config.yaml
n_kv_head: 1
activation: "swiglu"
beta1: 0.9
weight_decay: 0.079
warmup_steps: 238
decay_shape: "linear"
final_lr_fraction: 0.0
Each number is 128 + 32 x the weight over the matrix's rms, rounded and kept within 0 to 255. Layers, rows and columns count from 0.

# layer 3 MLP down (transposed), 448x160, rms 0.0934, rows 150-178, columns 0-79
[[126 131  86  87 173 123  89 151 151 124 161 123 119 115 166 163  94 137 130 124 129 102 101 160 147 106 161 167 118 100 178  55 126  99 177 140 123 150 213 180 123 140  87 146 100 130 165 118 119 141 123 100 110 108 129 177 149 107 122 157 108  59 112 101 140 113 117 106 131 150 120 133 155 140 125 108 129 149 131 127]
 [193 133 128 139 136 177 149 138 123 143  84 145 115 141 119 135 115 134 109 145 148 120 129 127 127 106 106 110 141 131 112 143 133 121 124 150  84 105  87  15 122 112 173 120  79 139 134 151 111  99 180 118 162 134 116 105 132 119 165 101 127 185 111 119 103 175 150 188 137 112 120 129 131 144 122 160 111 141 152 137]
 [110 161  79 188 133  89 132 171 125 118  93 128  79 119 174 120 174 156 121 118 136  39  50 104 144 162 108 140 162 149 121 150 146 149  89 155 132 102 190 255 135 109  96 130 100 199 101 131 132 117 156  96 132  96 100 155 102 136 156 129 133  82  59  92 100 118 104 102 145  62 135 143 120 120  71 139 172 115 155 151]
 [ 99  77 105 156 106 135 107 101 200 106 141 127 133  93 141 174 116 184  93 104 112 125 128 138 139 139  97 187 143 144  60 135 146  99  74 137 152 101  86  63  81 180  93 136 118 116 151 136 109 130 151 182 124 110 132 121 125 123 145 115  70 148 122 119 131 115 128 166 170  69 121 142 102 111 143 172 105 116 151 114]
 [ 92 149 139 136 157 145 149 108 180  87 126 149 100 177 167 167 146 162 125  63 154 132 106 116 151 138 109 138 120 116 129 104 183 128 181 140  98  95 102 200  99 123 138 103 104 128 157 138 103  76 167 120 120 141 144 150 108 161 125 135 116 211 113  73 136 168 118 126 115  88 144 143 181 138 103 103 108 147 121 139]
 [107 160 123 166 135 157 154 173 151 111 165  87  80 120 172 127 119 146 105 138 149 156 147 111 120 143 171 174 149 115 155 121 185  79 121 137 119 122 134  42 152 162 140 153 119 103 110 117 149 148 178 105  64 183 146 157 109 124 131 185 155 177 179 110 169  93 123  94 130 120 157  93 141 155  98 128 144 158 106 122]
 [ 70 198 133  84 133 137 228 135  76  87 125 134 165 108 117 115  97 123 145 151 102 165 133 178 155  94 118 153 133 146 139 142 144 186 134 125 123 121  87 132 121 141 156  65 106 163 112 122 133 146 117 141 134 148 153 103 134 110 107 133 101 171 123  70 155  80 135 128 131 140  89 155 155 118 169  57 112 153 132  76]
 [123 127 151 138 123 180 147 125 123 135 141 180 117 102 121 180 118 168 102  96  80 192 137 154 193 137 107 110 126 169  95 157 151 122 149 138 161 110 105  18 164 138 120 174 104 199 185 122 108 195 146  74 153 169  65 113 127 157 122 120 120 178 115 124 141  94 114 144  72 170 136 126 139  85 117 121 150 116  95  86]
 [128 149 110 125 124 110 120 148 130 118  67 140 133 164 181 124 130 151 128 132  87 156  82 119 110 149 150  90  54 116 139 118 156 136 101 132 183 110  74 177 124  58 152 128 142 123 164 122 177 115 150 117  62 171  47 154 108 106 160 139 127 154 133 172 154 132 110 160 154 140 148  96 146  98 170 133 135 131 173 149]
 [152 171 156 135 127 228 108 124 126 129 205 119 110 160 170 154  95 130 113 123 128 112 147  99 160 125 113 158 163 123 197 152 123 110 194 162 122  86 130  74 107 161 150 132 164  88 110 114 154  67  97 161 128 129 112 106 123 122 146 108 169 178  97 169  42 123 164 145 106 130 130 117 141 150 127 158  98 128 141 155]
 [143 144 169 164 121 146 126  90 116 156  94 110 138  99 138 106 137 154 128 163 166 156 138  97 144 112 139 106  32 144  66 104  89  88 138 191 154 129  87  57 161 160 107  62 146 111 101 151 113 142 167 126  91 126 153 176 129 173 136  98 154 125 132 107 165 104 107  75 152 182 125 115 114 105 105  98 112  82 133 160]
 [139  90 131 132 127 165 150 163  69 104 115  81 144 149 161 161 115 157 121 147 139 141 138 158 195 181  96 189 165 141 157 174 114 167 132  80 167 128 132 223 168 128 104 133 158  97 109 134  80 147 146 145 175 121 120  99 116  76  72 195 122 136 170 159 146 145 129 103 149 168 107 188 100 154  98  94 191  91 146 154]
 [ 84  32 188 121 109 165  98 146 112 112 207 171 108  72 159 127 133  81  95 122  84 155 119 152 158 149 188 137 134 165 127 169 153 128 152 110 129 131 133  49  87 178  94 133 117 157 102 140 126 103 102 163 139 151  68 186 124 158  52 157  81 109  95 162 123 128 123 143  87 156  97 126 117 122 194 117  94 117 141 123]
 [158 162  76 121 135 144  82 107  91 123 131 169  97 112 111 135  55  63 117 108 154  84  93  54 155 135 104 133  46 113 111 162 185 218 129  85 186  55 129 181 111  83 113 119  98 137 114  61  83 113 126 118  51 215  89 111 161 153 138 139 134 104 103 140 106  87 155 151 121 125 193 159 128 109 131 130 144 115 167 132]
 [141 136 116 113 137 132 145 111 140 140 100  99 118 139 130 188 130 125 105 126 108 127 148 142 129 128 127  53 125 160  98 160 116 198  86 123 124  95 100   4  98 172 144 127  63 137  64 138 198 100 156 115 103 118  85 130 108 108 109 139 166 131 130 123 120 123 120 121 141 164 139 107 127 175 184  96 134  92 173 109]
 [100 156 130 114  48 118 147 110 128 167 181 113 145 170 102 126 160 112 135 142 132 165 130 166 124 143 108 111 148 168  67  78 146 147 117 210 152 106 141  60 136 111 131 143  76 100 150 152 106 114  96  81  85  84 137  76 125 166 111 177 138 149 164 153 143 126 111  81 170 135 153 130 177 164 148 117 178  72 145  88]
 [166 147  87  60 158 140 153 112  82 118 140 159 116 125 169 110 135 161 122  98 121  85  98 144 169 119 127 112 108 119 152 131 126 142 174 178 158 155 114   0 147 166 121 147  88 128 144 152 150 123 116 113  90 132 168 117 116  80 157 142 170 133 100 139 173 150 169  89 147 162 125 137 151 140 128 112 156 144 131 156]
 [139 153 138 126  90 101  96 112 195  71 110 139  90 123 123 165 125 123 150 138  81 113 121 147 147 136 131 136 111 130 125 128 191  77 166 117 136 114 102 119 102 171 125  97  73 145  84 106 128 150 186 117 135 130 116 128 123  92 131 143 130 182 172 132 126 115 125 130  84 177 124 116 145 146 124 142 132 122 133 148]
 [148 113 201 116 152 187 156 160 122 155 150 141 125 138 113 159 105  96 108 105 107 115 105 130 102 120 204 172 143  95 120 129  81 111 124 137  79 153 154 187 114  95 191 116  62  71 134 120 122 192 148  84 121 102 170 130  81  84 151 125 101 138 154  81 133 164 113 102 114 180 105 106 122 148 117 195 130  97 138  85]
 [ 91 153 157 156  70 159 145 106 153 165  99 163 114 119 124 113 145 123 118  71 142 158  80  88  83 107  90 145 148  73 112 113 128 110 136 126 172 117 110  96 133 109 144 136 136 168 121  72 141 127 129 127 129 165  90 126 136 139 134 124 113 141 132  99 133 147 152 146  78  75 111 173 172 150 174 111 119 149 158 120]
 [131 133 124 104 103 179  78 113  92  98 187 134 141 165 103 170 141 114 148 103 132  97 167 125 126 113  90  99 188 177 119 138 141 144 129 144 120  91  97 155 126  92 101 146 142 116 127 124 160 117 161 162 146 140  81 123 142 101 136  73  69 154 105 135 145 117  91 120 161 132 229  73 126 171 115 198 158 117 165 149]
 [125 104 148 129 123 114 118 166 109 119 147 105 156 144 144 124  89  88 132 125 159 144 134 174 143 164 115  46 135 103 155 170 142  76 154 104 129 171 116  84 120 119 143 144 127 156 131 143 156  95 106 149 108 133 126 148 135 147  99 149  84  82 115 125 155 154 119 157 110 128 107 109  86 198  88 136 103 159 123 118]
 [166 158  71 150  92  89  95 113 193 170 202  99 115 126 174 107 150 149  85  94  96 101 137 132 186 151 123 119 117 102 114 141 178 147 167 112 133 111 100  99 131 117 114 157 110 166 125 111 138 146  91  73  96 176 123  86 137 153 176 161 141  80 139 160 205 118 108 128 108 129 161 208 127 145 140 150  92 130 104 128]
 [123  97  66 120 112 189 157 107  77 114 131 140  95 177  98 183 109 173 109 148 118  79 149 155 197 148 162 138 113 162  52 178 139 178 117 150  74 144 194  76 118 136 108 125 150  44  96 110 175 177 150 138 164  78 163 126  77  84 143 176 106 133 173 157 137  67 127 104 111 120 184 198 136  88 131 105 148  96 108 158]
 [123 141 175 116  96 129 197 113  69 120  99 152 103 152 121 115  98  65  83 130 121 134  69 133  89 121 173 150 114 149 115 131  92 140 100 140  98  98 103 255 166 154 147 173 149 106 169 147 176 126 135 120 131 109  88 123 170 176  86 180 160 105  95 134 135 161 164 141  99 172 162 120 131 106 139 158 123 133  76 182]
 [172 134 135 103 107  93 159 161 135 125 114 114 160  88 105 110 118 133 100 106 132 141 122 101 164 154  72 145 142 121 158 158 102 124 157 117 180 132 109 171 122 169 109 119 133  85 112 157 124 132  96 113 144 123  62 140  91  76  54  84 122 123  92 125 238 174  66 147  72 112 162 131 113 106  74 106 117 153 159 138]
 [102 124 138 136 133 108 120 165  65  81  76 107 149 105 133 187 125 167 132 108 107 118 139 101 105 110 139 113 146 121 137  98 132 129 165 114 100 134 177 124 109  98  87 165 125 100  98  93 139  86 110 112 106 109 104 134 202 139 158 103 177 136 110 189  87 171 102 185 122 116  77 114 143 186 151 193 133  89 124 152]
 [179 172 125  86 141 117 130 110 106 154 187 142 159 152 183 145 124 162  97 112 106  72 135 132 152 135 214 133 126 138 145  88 178 174 120 124 131  96 102  73 144 137  66  77 124 168  96 186 186 125 123 131 106 115  85 148 138 131 126 174 106 125 124 121 121 151 149 137 141  84 107 157 166 149 125 128 111 143  90 125]
 [142 143 149 104 129 118 145 149 128 109  80 143 111 131  85  90  84 134 125 138  68 128 114  85  83 128 128 156 139 142  78 155 141 121 202 166 139 106 109 110 162  36 123 137  75 132 131 110 157 121  86  90 114 150 160 122 181 114 169 172 141 127 159 113  98  48 153 154 123 108  74 144 125 160 112 118 143 184 132 135]]
# layer 3 MLP gate, 448x160, rms 0.0967, rows 151-178, columns 0-79
[[ 97 135 147 142  85 189 141 116 212 113 240  97  88 108 175 161  88 141 103 144 125 110 148  93 146 154 158 104  67 119 143 128 147 161 182 119 120 124 117 159 108 100 132 101 159 123 167  65 166  81 122 119 175 160 130 141 151 145 124 125 116 161 157 178 191 149  55 145 118 177 143 122 103 103 137 128  90 127 110 144]
 [141 103 123  97  91 145 168 155 142 160 138 108  93  62 144 110 156 135 140 188 114 149  98 117 162 173 104 119 154 135 128  95 130 120 128 187 131 140 132 150 135 150 130 126 122  96 114 119 130 118 147 117 177  99  65 139  87 134 130 123 138 111  78  99 102  97 131 117 157  81 137 140 154 103  88 150 105  93 118 139]
 [176 148 105 127 166 162 172 152 142 176 154 162 129 124 189 114 108 122 132 117 115 132 195  75 206 111 140 120 158 131 151  71 129  87  69 156 113  70 149 157 147  96 106 108 130 131 114 129 133 143  67  78  99 176  94 145 117 111 120 130 180  79 119 120 135 136 156 118 120  89 101 151 203 160  85  90 171 130 135 155]
 [125 137 152 129 118 179 158 165 171 154 181 144 133 156 163 115 141 117 186  87  94 128 110 101  67  84 180  94  76 137 156 132 144  89 127  94  57 126 161 155  53 160 165 133 184 161 203 124 139 145 203 123 121 234 122 149 106 124 139 107 115 100 106 189  59 155  77 201 164 166  99 122 107 162 114 156 119 100 113 117]
 [142 122 114 105 113 197  85 125 133 122 162 100 151 130 103 141 188 114 125 152 147 132 113  93 146 108 161 145  89  86 114 144 139 119  79  98 106 147 125 151 119 117  90 130 218  84 131 130 155 128 112  97 129  67  77 120  74 128 139 147 130 100 108 152 160  87  64 157 145 165  79 124  33 102 103  76  88 120 156  97]
 [118 130 201 105  92 122 179  99 122  77  66 138 164 150 126 128 128  99 148 120 112 118 126 142 175 114  82 154 176 132 182 192 178 200 135 142 142 110 115  74 123 111 164  98 142 128 101 147  65 137 138 127  84  96 111 178 123 141 176 151 135  59 174  89 135  91 110 139 147 100 160 133 136 167 164 155 116  64  65 131]
 [157 132  96 118 141 101 122 184 143 135 105 112 141 136 197  75 150 127 133 135 110 165  74 119 124 174 157 172 147 150 120  64 124  90 125 105 167  96 129 126 126 144 166  59 118  82 149 123 155 114 111 164 122 113 154 175 155 115 157 174 135  88 138  93 114 173 120 125 180  80 167 131 128 130 102 150 135 153 125 164]
 [ 74 141 136 157 129 119 124 111 167 104  79 213 120 115 175 152 118 108 113  56 132 157 101 129 163 116 143 140 124 170 117 103  82  83 183  89 137 170 198  87  93 147 153 143 155 151 108  92  97 157 173 178 158  45 147 106 168 104 156 151 130 121 144 152  79 106 147  75 140  72  93  80 139 180 179 123 121  78 138 114]
 [ 84 161 156 114  44 163 128 150 111  93 161 115 117 171 137 148 128  79  83  93  73 135 114 103  84 109 105 109 169 131 132 149 133 149 140  82 170 116 164  79 137 123 160 161 242 118 149 130 117 165  77 124 124 107 143 130 140 162  97 183 122  71 199 135 113 154 105 106 161 164  34 104 117 151 160 143 157 178 140 153]
 [120 106 133 148 121 138 132 145 116 144 120 180 144  90 163  74  88 123  96 138  98 123 166 127 136  87  88 120  65 115 116 145  85 122 119 144 131 150 170  96 175 148 130 106 205 165 161 131 123 139  89  82  93 111 162 127 109 156 174 132 139 108 125 129 145 128 126  53 179 108 162 109 152 166 129 123  95 114 125 137]
 [120 101 122 167 122 128 132  71  78  98 177 152 164 145 169 163 142  79 150  97 100  89 104 111 169 144 125 148 144 143  82 158 196 152 106 133 158 127 138 150 151  92 185  91 196 128 124  96 212 135 115  85 141  92  94 153 103 131  92 154 118 132 135 136 134 111 121 142 124 155 120 119 107  93 149  92 140  67 182 121]
 [190 218 154  74 118 107 113 127 135 109 116 133 111 143 159 164  96 126 105 142  75 152 109 131 195 178 178 146 170  90  53 100  88 144 147 120 162  94 169 101  90 174 146  49 102  22 110 148 155 149 100 119 150  75 127 144  88 117 143 177 155  82 112  95 131  79  66 113 158 112 106 112 136  77 127 115 133 134 137 151]
 [ 70 126 143 121  37 161 122 139 167 193 106 203  88 126 191 160 114 149 116 125 151 142  73 134 149 185 109 163 186 148  80 124 110 144 136 128 150  81 196  93 103 139 150  89  71 172 139 168 171 159  97 118 108 126 145 143 143 100 131  99 111 180  45 118 117 106 123 153 158 128 128 184 177 186 138 138 184  57 133 145]
 [111 122 124 132 175  96  93 113  97 120 132 125  72  94 175  46 109 139  97 104 139 148 132  93 139 143 171  95 104 154 104 127 122 148 145  87 145 149 171 123 103  82 131 164 140 165 111  82 141 140 102 163  93  86 148 152  96  91 167 129 157  93 161 106  81 129 146  88 175 173  69 176 112 165 146 143 107 160 104 112]
 [128 123 203 181 103 163 111 133 134 103 177 162 120 159 118 119 109 132  91 148 115 136  92 173 102 176 156 181 120 152 170 117  60 133 107 111 147  96 170  68 107 168 125 150 161 159  72 159 115  83 130 107  71  70 113 150 124 164 181 137  83  92  98 155 108 131  89 121 133 110  82 172 163 129 136 215  92 141 126 131]
 [ 95 156 121 166  62 138 106  65 153 126 156 116 130 111 115 147 134 149 144  93 148 144 199  99 105 100 144 118 109 112  97 154  94 116 178 103 130  24 121 126 126  68 163 176 150  78 102 151 106 134 197 139 139 111 117 232 148 184 116 172 132 115 103 134 119 122 115 146 120 121 127 158 136 108 141 135  42 110  89 133]
 [153 126  79 150  87 135 118 190 137 165 116 105  94 191 151 154 117 115 163 102 121 113  74 102 100 148 209 104 144 139 131 143 146 119 189 118 132  93  92 112  88 169 190 123 126 170 151 130 106 170 101  78 133  99 143 140 185 161 112  48  67 121 170 173  86 107 130 104  99 177  96 130  90 115 139 122 155 144 131 178]
 [122 160 124 147 131 100 152  94 172 157  95  95 144 100 165 141 116 205 105 202 104 139  84 186  91 157 105 183 167  64 104 116 144 104  97 127  87 126 133 118 165 128 133 111 106  93 123 129  75 125 118 108  97 104 111 139 107  87 120 129  92 120 153 192 170 117 105  83 112 134  94 136 102  48  75 107 173 135  67 105]
 [ 98 122 145  81 143 161 103 167 133 140 109  87  88 130 153  90 111 177 136 146 167 103 115 115 117  93 169 121 128 102 106 148 150 168 159 116 114 127  92 133 111 141 148  99 116 141 117 156 147 118 131 135 120 131 167 126 111 114 106 142  89  45 153 161 104 170 104  96 167 135  99 187 191 156 153  66 119 167  76 127]
 [112  72 138 151 149 143 144 128 144 176  93  55 152  56 177 138 101 120 167  99 140  95 131 156 185 150  94  96 167  92 148 159 154  96 139 161 143 177 133 182 132 103 137 113 104 145  80 150 130 156 109 114 145  94  71 143  96  97 135  77 108 189  96 153 122 137 151 123  80  85  91 102 101 133 163  81 135 119 166  76]
 [134 137  86 142 125 125  94 177 164 156 135 114 137  75 158 105 124  84 117  74  87 110  86 107 129 119 129 137 156 115  96 173 151 118 133  91 139  47 142 172 130 119 159 152 190 123 156 121 122 203 159 148 124 123 126 155 139 126 144 128 134 113 122 121 106 152  88 156 114  42 163 111 133 142 140 128 130 161 111 157]
 [120  60 116 140 109 109 154 176  99 131 105 131 126 187 129  97  98 131 132 149  82 161 164 112 159 135 129  89  52 126 133  90 173  97 156 140 154  84 132 107 132 115 135 138 126 119  99  77 129 147 107 178 123 159 149 127 111 121  73  96 139 159 112 128 136 117 149  93 140 201 135  95 215 137 135 108 132  97 122  96]
 [123 112 101 119  78 153 164 114  84 124 177 138 139  90 173 164  72  89 140 121 142 149 175 129  76 114 158  88 121  60 139 111  64 187 168 116 142 126 167 119  61 122 143 103  58 112 178 160 178 157 110  74 110 136 149 144 168 142 183 117 112  60  99  99 117  63  82  65 160  87 114  78  99 137 135 130 112  63 104  90]
 [113 117 119 179 121 106 150 103 104  68 121 130 142  87 149 137 141  85  79 150 117 160 135 145 113 131 152 142 144 106  93 139 122 127 157 125 129 109 147 110 176 105 119 136 131 117 145 141 128 114  56 120 158 144  94 145 152 141 115 169 127 125 115 113  93 132 195 107  60 171 124 145 112 144 172 199 178 142 123 114]
 [101 255  88  92 111 173 129 135 135 132  97 112 136 181 122 159  89 104 106 159 159 154 105 122 100 195  80  89  80 140  52 111 157 170 126 132  88  94 147 153  94 147 134  78 129 116 117 148  98 114 159  78 118 146 143 184 135 125 164  86 123 183 124 127 166 122  55  74 137 178 154 207  50 143 128 112 115 153  91  91]
 [ 71 171 103  99 133 105 123  78 158 171 105  86 193 176 126 137 110 131  65 223 141 122  95 133 112 126 150 147 163 130  80 148 131 105 123  97 112 116  78 142  88 140  92  26  55 105 170 140 164 129 107 109 122 120 141 133  81 134 119  67 118  77 150 186 102  89  78 136 108  80  66 158 115  55 162  91 136  93  84 150]
 [138 108 160 141 113 111 129 113 110  98 155 211 121  86 120 151 104 158  84 103 119 117 148 184 166 194 113 110  90 117 151 121 130 125 167 119 133 183 144 107 141 180 105  66 172 146  51 102 132 200  57 157 151 128  92 168 128 159 199 163 123 143  79 149 170  57 113 107 140  74 174 173 183 146 135 109  97 110 126 116]
 [162 158 122 126 125 179  52 154 171 146  44 154 152 151 120  99 105 175 104 158 166 150  93 102 133 150 164 134 109 100  94 100 122  93 114 106 169 130 152 152  95  98 124 104 144 111 141 128 138 107 133  87  48 120  48 148 120 125 118  74 129 161 172 109 169 142  66 179 126 125 118 132 134 116  91  94 137 143 141 161]]
# layer 3 MLP up, 448x160, rms 0.0917, rows 151-178, columns 0-79
[[155 153 141 101 188 154 202 103 117 112 120 141  85 160  91 192 101 124 124 137 118 153  58 105 126 148 122 132 101 161  71  89 140  73 122 110 157 165 160 154 141 151 145  90 141  75 122 152 142  78 147 174 172  91  98  91 114 168 185 115 128  92  88  97 136 169 103 139 133 119 148 128 102 118 169 126 176 124 129  88]
 [139 106 104 155 108 173  91 214 151  93 138 156 162 124 170 203 130 150 175 122 109 121 138 114 194 132 172 143  97  81  72 108 123 122 194 147 128 117 141 103 150 153 199 130 159 139 144 196 120 128 132  78 132  90 127  98 114 107  84 140 136 128 144 143 165  99 150 105 106  81 147 102  69 120 131 112 181 111 127 139]
 [134  81 135  95 142 105 155 112 174 128 115 193 104 124 128 139 145 185 132 108 159 143 151 114  72 154 108 125 202 185 121 163 138 175  66 163 148  60  97 124 141 177  51 137 120 167 122 119 155 170 149 183 124 142  99 201 132 125 132  96 134 204  52 126 139  93 164 106 105 115 127 106 124 147 116 154  96  67 143  91]
 [ 89 127 130 153 126 142  73 100 135 156  79 208 117 113  77 137  83 137 119  86 120 144 142 127  97 178  96  72 195  87 122 146  97 155 167 117 116 128 145 114 123 109  61 124 120 133 103 119 173 133 105 176 117 136 120 137 126 122  92 108 109 162 123 193 111 189 174 126  65 166 142 114 160 151 147 179 100 147 180 140]
 [133 113 176 128 110 167 131 166 139 126  99 148  86 105 150 115 163  96 164 189 129 178 121 106 168 143  97 153 110 160 113 123 131  89  53  98 160 169 159 150 143 149 101 107 115 142  89  77 155 128 142  98 120 173  67 117 180  93 106 175 166 103 143 112 125  92 101 118 111 158  80 104 103 113 132 118 134  58  77 137]
 [211 130 142 120 146 208 109 110 122 162 140 127 132 121 175 152  98 161 156  58 155  90 141 165 158  80 128 142 121  67 117 121 122 164  89  97 161 126 117 137 124 166  92 137 120 122  96 109 116  90 199  79 135 102 111 119 112 136 109 105 118 148 112 142  81 139 132 131 120 190 136 122 120  93 112 113 126 188 178 175]
 [178 131 122 140 109  48  52 129 138 128 167  99 152 129 131 109 122  91 156  93 120  75 120 136  82 110 121 120  48 151 179 108 110 156 173  71 126 124 114 157  85 166 190 133 190 145  64 116 150 129 114 138 133 140 100 147 122 123 103 100 113  49 104 145 145 173 189 121  96 152 146 105 106 183 140 139 102 215 152 242]
 [158 134 161 164 156 121 162 100 140 135 155  70 161 155 130  82  60 120  75 136 122 203 186 157 127 148 177 101  60 102 122 108 101 157 124  97  87 145 100 114  82 151  89 152  62  74 112 152  87 110  87 154 150  61  87  65 117 135 179 138 128 115 124 117 106 107  85  81 108 112  90  88 137 182  93  89 127 173  52 101]
 [141 122 170  97 131 129 122 141 177 106  90 120 131  89  87 133 162 137 134 134  99 191  86 125  96 114 118 147 126  93  66 117 129 134  90  96 149 137 116 139 127  77 118 102  79  81 158 183 107 148 219 159 126 154 182 133 134 170 119 141  85 125 150  69 145 133 116 121 184 134 118 108 110 121 179 145 126 185 114 121]
 [136 195 116  95  77  91  53 105 112 154 115  37  95 105 139 178 101 151 120 159 138 106 139 125 167 138  75 119 123  58  88 148 132 162 152 117 146 101 137 191 141 144 145  88  66 130 103 124 136 128 156 126 130 103 151 128  52 153 142 113  60 200  91 125 121 195 134  88 117 119 112 125 114 108 155 124 138 119 145 107]
 [133 147 133 114 129 137 143 135 122 120 117  71 133 111 174 144 118 166 166 167 120 156 102  86 123 190  90 174 205 155 115 171 142 152 120 122 101 178  63 124 143 174  99  95 142 122 114 145 128 111 140 140 135 129 172 138 122 177  80 124 135 155 139 154 141 206 150  74 140  72 157 148  99 200 138  83 141 114 114 127]
 [142 137  99 153 127  85 104 143 114 189 111 165 163 164  90 146 113 180 147 130 185 106 128  84 118 128 165 153  73 122 159 164  56  94  78 149  65  73 145 172 103  69 137 178 164 104 145 110  69 154 103 109 132 154 181 131 139 141 117 136 143 112 181 116 123 136 124 164 149 116 134  96 141  79 141 134 140 143  74 131]
 [115 149   0 172 104 111  98 109  67 127 155 110 127 149 135  93  51 149  83 190 101 154 168 176 155 115 168 130 105  82 168  79  75  98  96 221 107 129 123  73 182 177 172 135 160 121  76 131 191 122  61 116 125 129 113 133 127 139 135 108 108 144 135 100 123 175 138 163 147 114 139 100 111  55 114 107 137 129 144 145]
 [148 149 156 149 207 116 200 125 112 137 123 162 131 140  56 109  62 146 114 171 142  98 102 154 109 100 111 113 166  90 171 124  93 140 145  69 174 154 170 129  80  94 113 120  94  99 152  90  89 120 122 151 129 155  76  60 153 161  83  90 140 153 117 128 116  92  91 106  78 115 128 131 105 104 113 175 112 188 124 138]
 [150 152  90 165 122 146 165  82 173 158 149 152 128  98  79 126 109 159  81 127  93 105 154 139 165 128 172 114 116 165 122 171 176  41 106 129 115 118 127  78 131 137 159 134  56 194  89  72 126 143  89 106 160 129 120 195 122  73 140 153 205 146  90 102  96 100 151 154  85 123 127 151 118 137  96 157  90  73  94 153]
 [121  43 181 124 176  97 152 148 108 142 132 174 161 101 103 157 140  40 103 125 147 159 114 177 139 107  62 123  57 131 168  43  94 187  93  79 169 201 131 125 137 155  56 172 153 122 186 156 140 136 152 131 151 107 153 162 111 143 136 132  98 128 125  69  77 135 146  97  99 122  97 136 201 105 162 104 173 146  65 166]
 [132 175 116 151 110 141 166  88 125 127 130 120 127 112 146 109 136 155  50 142 112 116 106 102 122 150  75  72 137  67  99 127 112 144 112 135 125 123 116 193 150  85 115  83 161 124 157 138 167 115 151 166 122 111 134 152 113 109 204 157 159 135 102  93 176 115 129 107 115  27 102 172 120  79 131 106  86 139 159  86]
 [170 134 147 178 110 183 195  93 122 147 106 161 138 101 113 114 150 154 129 122 120 138 113 103 106 119 160 151 128  60 111 175 144 125 147  90 108 137 149 135 128  67 154 108 114  35 147 154 171 146 162 118  64 159 164  90 121 130 168 180 123 108 128 130 127  64 114 198 111 135 103 143 126 148 151 155 128 117 105 167]
 [ 79 168 145 106 145 182 130 100 121 160 132  95 136 119 204  90 115 131  95 174 125 108 113  97 148 129  59  96 148 112 168 149 128 115 112 106  83 133 124 103 105  94 133 160 139  36 157 145 112 147 130 184 155 151 101 112 135 113 165 116 136 100  46  75 103 161 128 134 151 139 152 192 145 102 153 219 124 117 150  93]
 [ 52 131 112 171 136 123 104 105 120 132 176 159 140 120 173  76  95 130 145  50  86 130 136 118 186 110 145  68 113 177 109 129 149 134 135 108 147  97 177 133  47  81 122  94 128 206  97 148 156 104  37 152 131 183 121 158 128 139 103  93 169 139 128 124 122 125 167 106 124 101 126 148 133 136 113 122  91 153 117 105]
 [103 133  95 117 143 174 108  93 143 165 195 114  79  72 106 139 171  79 102 149 141  93 155 107 126 127 127 121 121 123  87 120 164 190 112 140 104 116  61 131 103 114 148 115 102 151 139 175 126 142  85  86 174 126 125 124 168 128 159 105 150 158 146  61  68 111 134 138 141  91 150 141 141 143  69 101 169 114  87 122]
 [ 97 132 137  94 174 115 157 128 116  55 100 140 134  86 137 112 128 142 129 134 131 149 153 118 112 151 147 131 154 143 139 134 161  71  93 155 125 208 148  54 112 125 162 131  71 128  88 128 114  88 157 155 137 120 144 161 159 113 133 118 110 101 141  77  25 106 161 139 115  83 107 116 153 130 134 158 157 123  95  86]
 [125 162 169 133 139 133  17 133 109 154 138 145 145 179 103 136 163 153 136 106 198 140 103 156 121 110 138 179 115  99 119 119 135 186 139 106 158 176  92 151 158 139 205  73  81 118 184 127  71 121 187 141  86 131  71 118 115 230 134 167 151  87 146 125 153 161 114 125 147 158 128  66  81 115 182  93 156 163 153 147]
 [160 162 143 163 187 157 135 156 152 105 140 132 105 217 129 107 178 172 111 202 112 149 145 113 167  90 156  87 147 121 106 137  91  61 156 125 116 131 190 156 172  99 105 126  88 146 194 147 105 161 101 161 108 112 152 147  99 125 136 166 123 149 147 189 181 116 143 186 165 131 101 171 121 142 110 118 157 133  84 116]
 [170 100  72 149 117 151 137 121 166 141 141 155 113 212 120 166 129 109  99  46 198 119 188  68 151  77 118 109 153 124  90 182 143 119 151 140 140  76 119 160  74 103 195 100  93 125  51 109  94 142 162  63 127 116  90 108  80 152  86 129 107 152 164 119 171 138 125 188 145 132 178 173 124 104 107 132 135 121 181 138]
 [114  97  44 131 162 159 104 193 114  90  93 176 119 132 140 188 175 217 152  93 156 115 105 113 160 126 131 107 104 109 145 172 120 110 127 172 132 108 108 122 102  75 157 115 103 129  65 176 132 116 121  66 108 131  10 167 138 159 119 105 238 151 163 101 165  96 104 162  82 103  83  49 168 160 161 125 106  67 124  68]
 [128 163  72 148 164 114 134 128 140 114 127 129 152 104 175 121  48 127 118 158 122 178 129 145 113 119 157 143 153 112 160 138 159  91 137 166 156  99 180  78 128 114 134 149 150  46 161 141 122 125 168  92 140  84  92 119 126  95 114  95 111  85  93 113 164 171 166 202 175  82 182 115 162 106 110 144 110 101 127  66]
 [132  32 135 124 163 127  99  86 122 166 106 146 144 115 149 128  93  95 101 136 109 100 158 146 120 208 100 158 162 118 140 131 141  96 146 133 169  92 102 114 141  88 101 133 129 143 175  77 140 114  81 161 156 122 114 129 118  83 176 128 129 131 158 180 120  95 138 140 130 137 125 142 144 192 132 101  93  81 161  93]]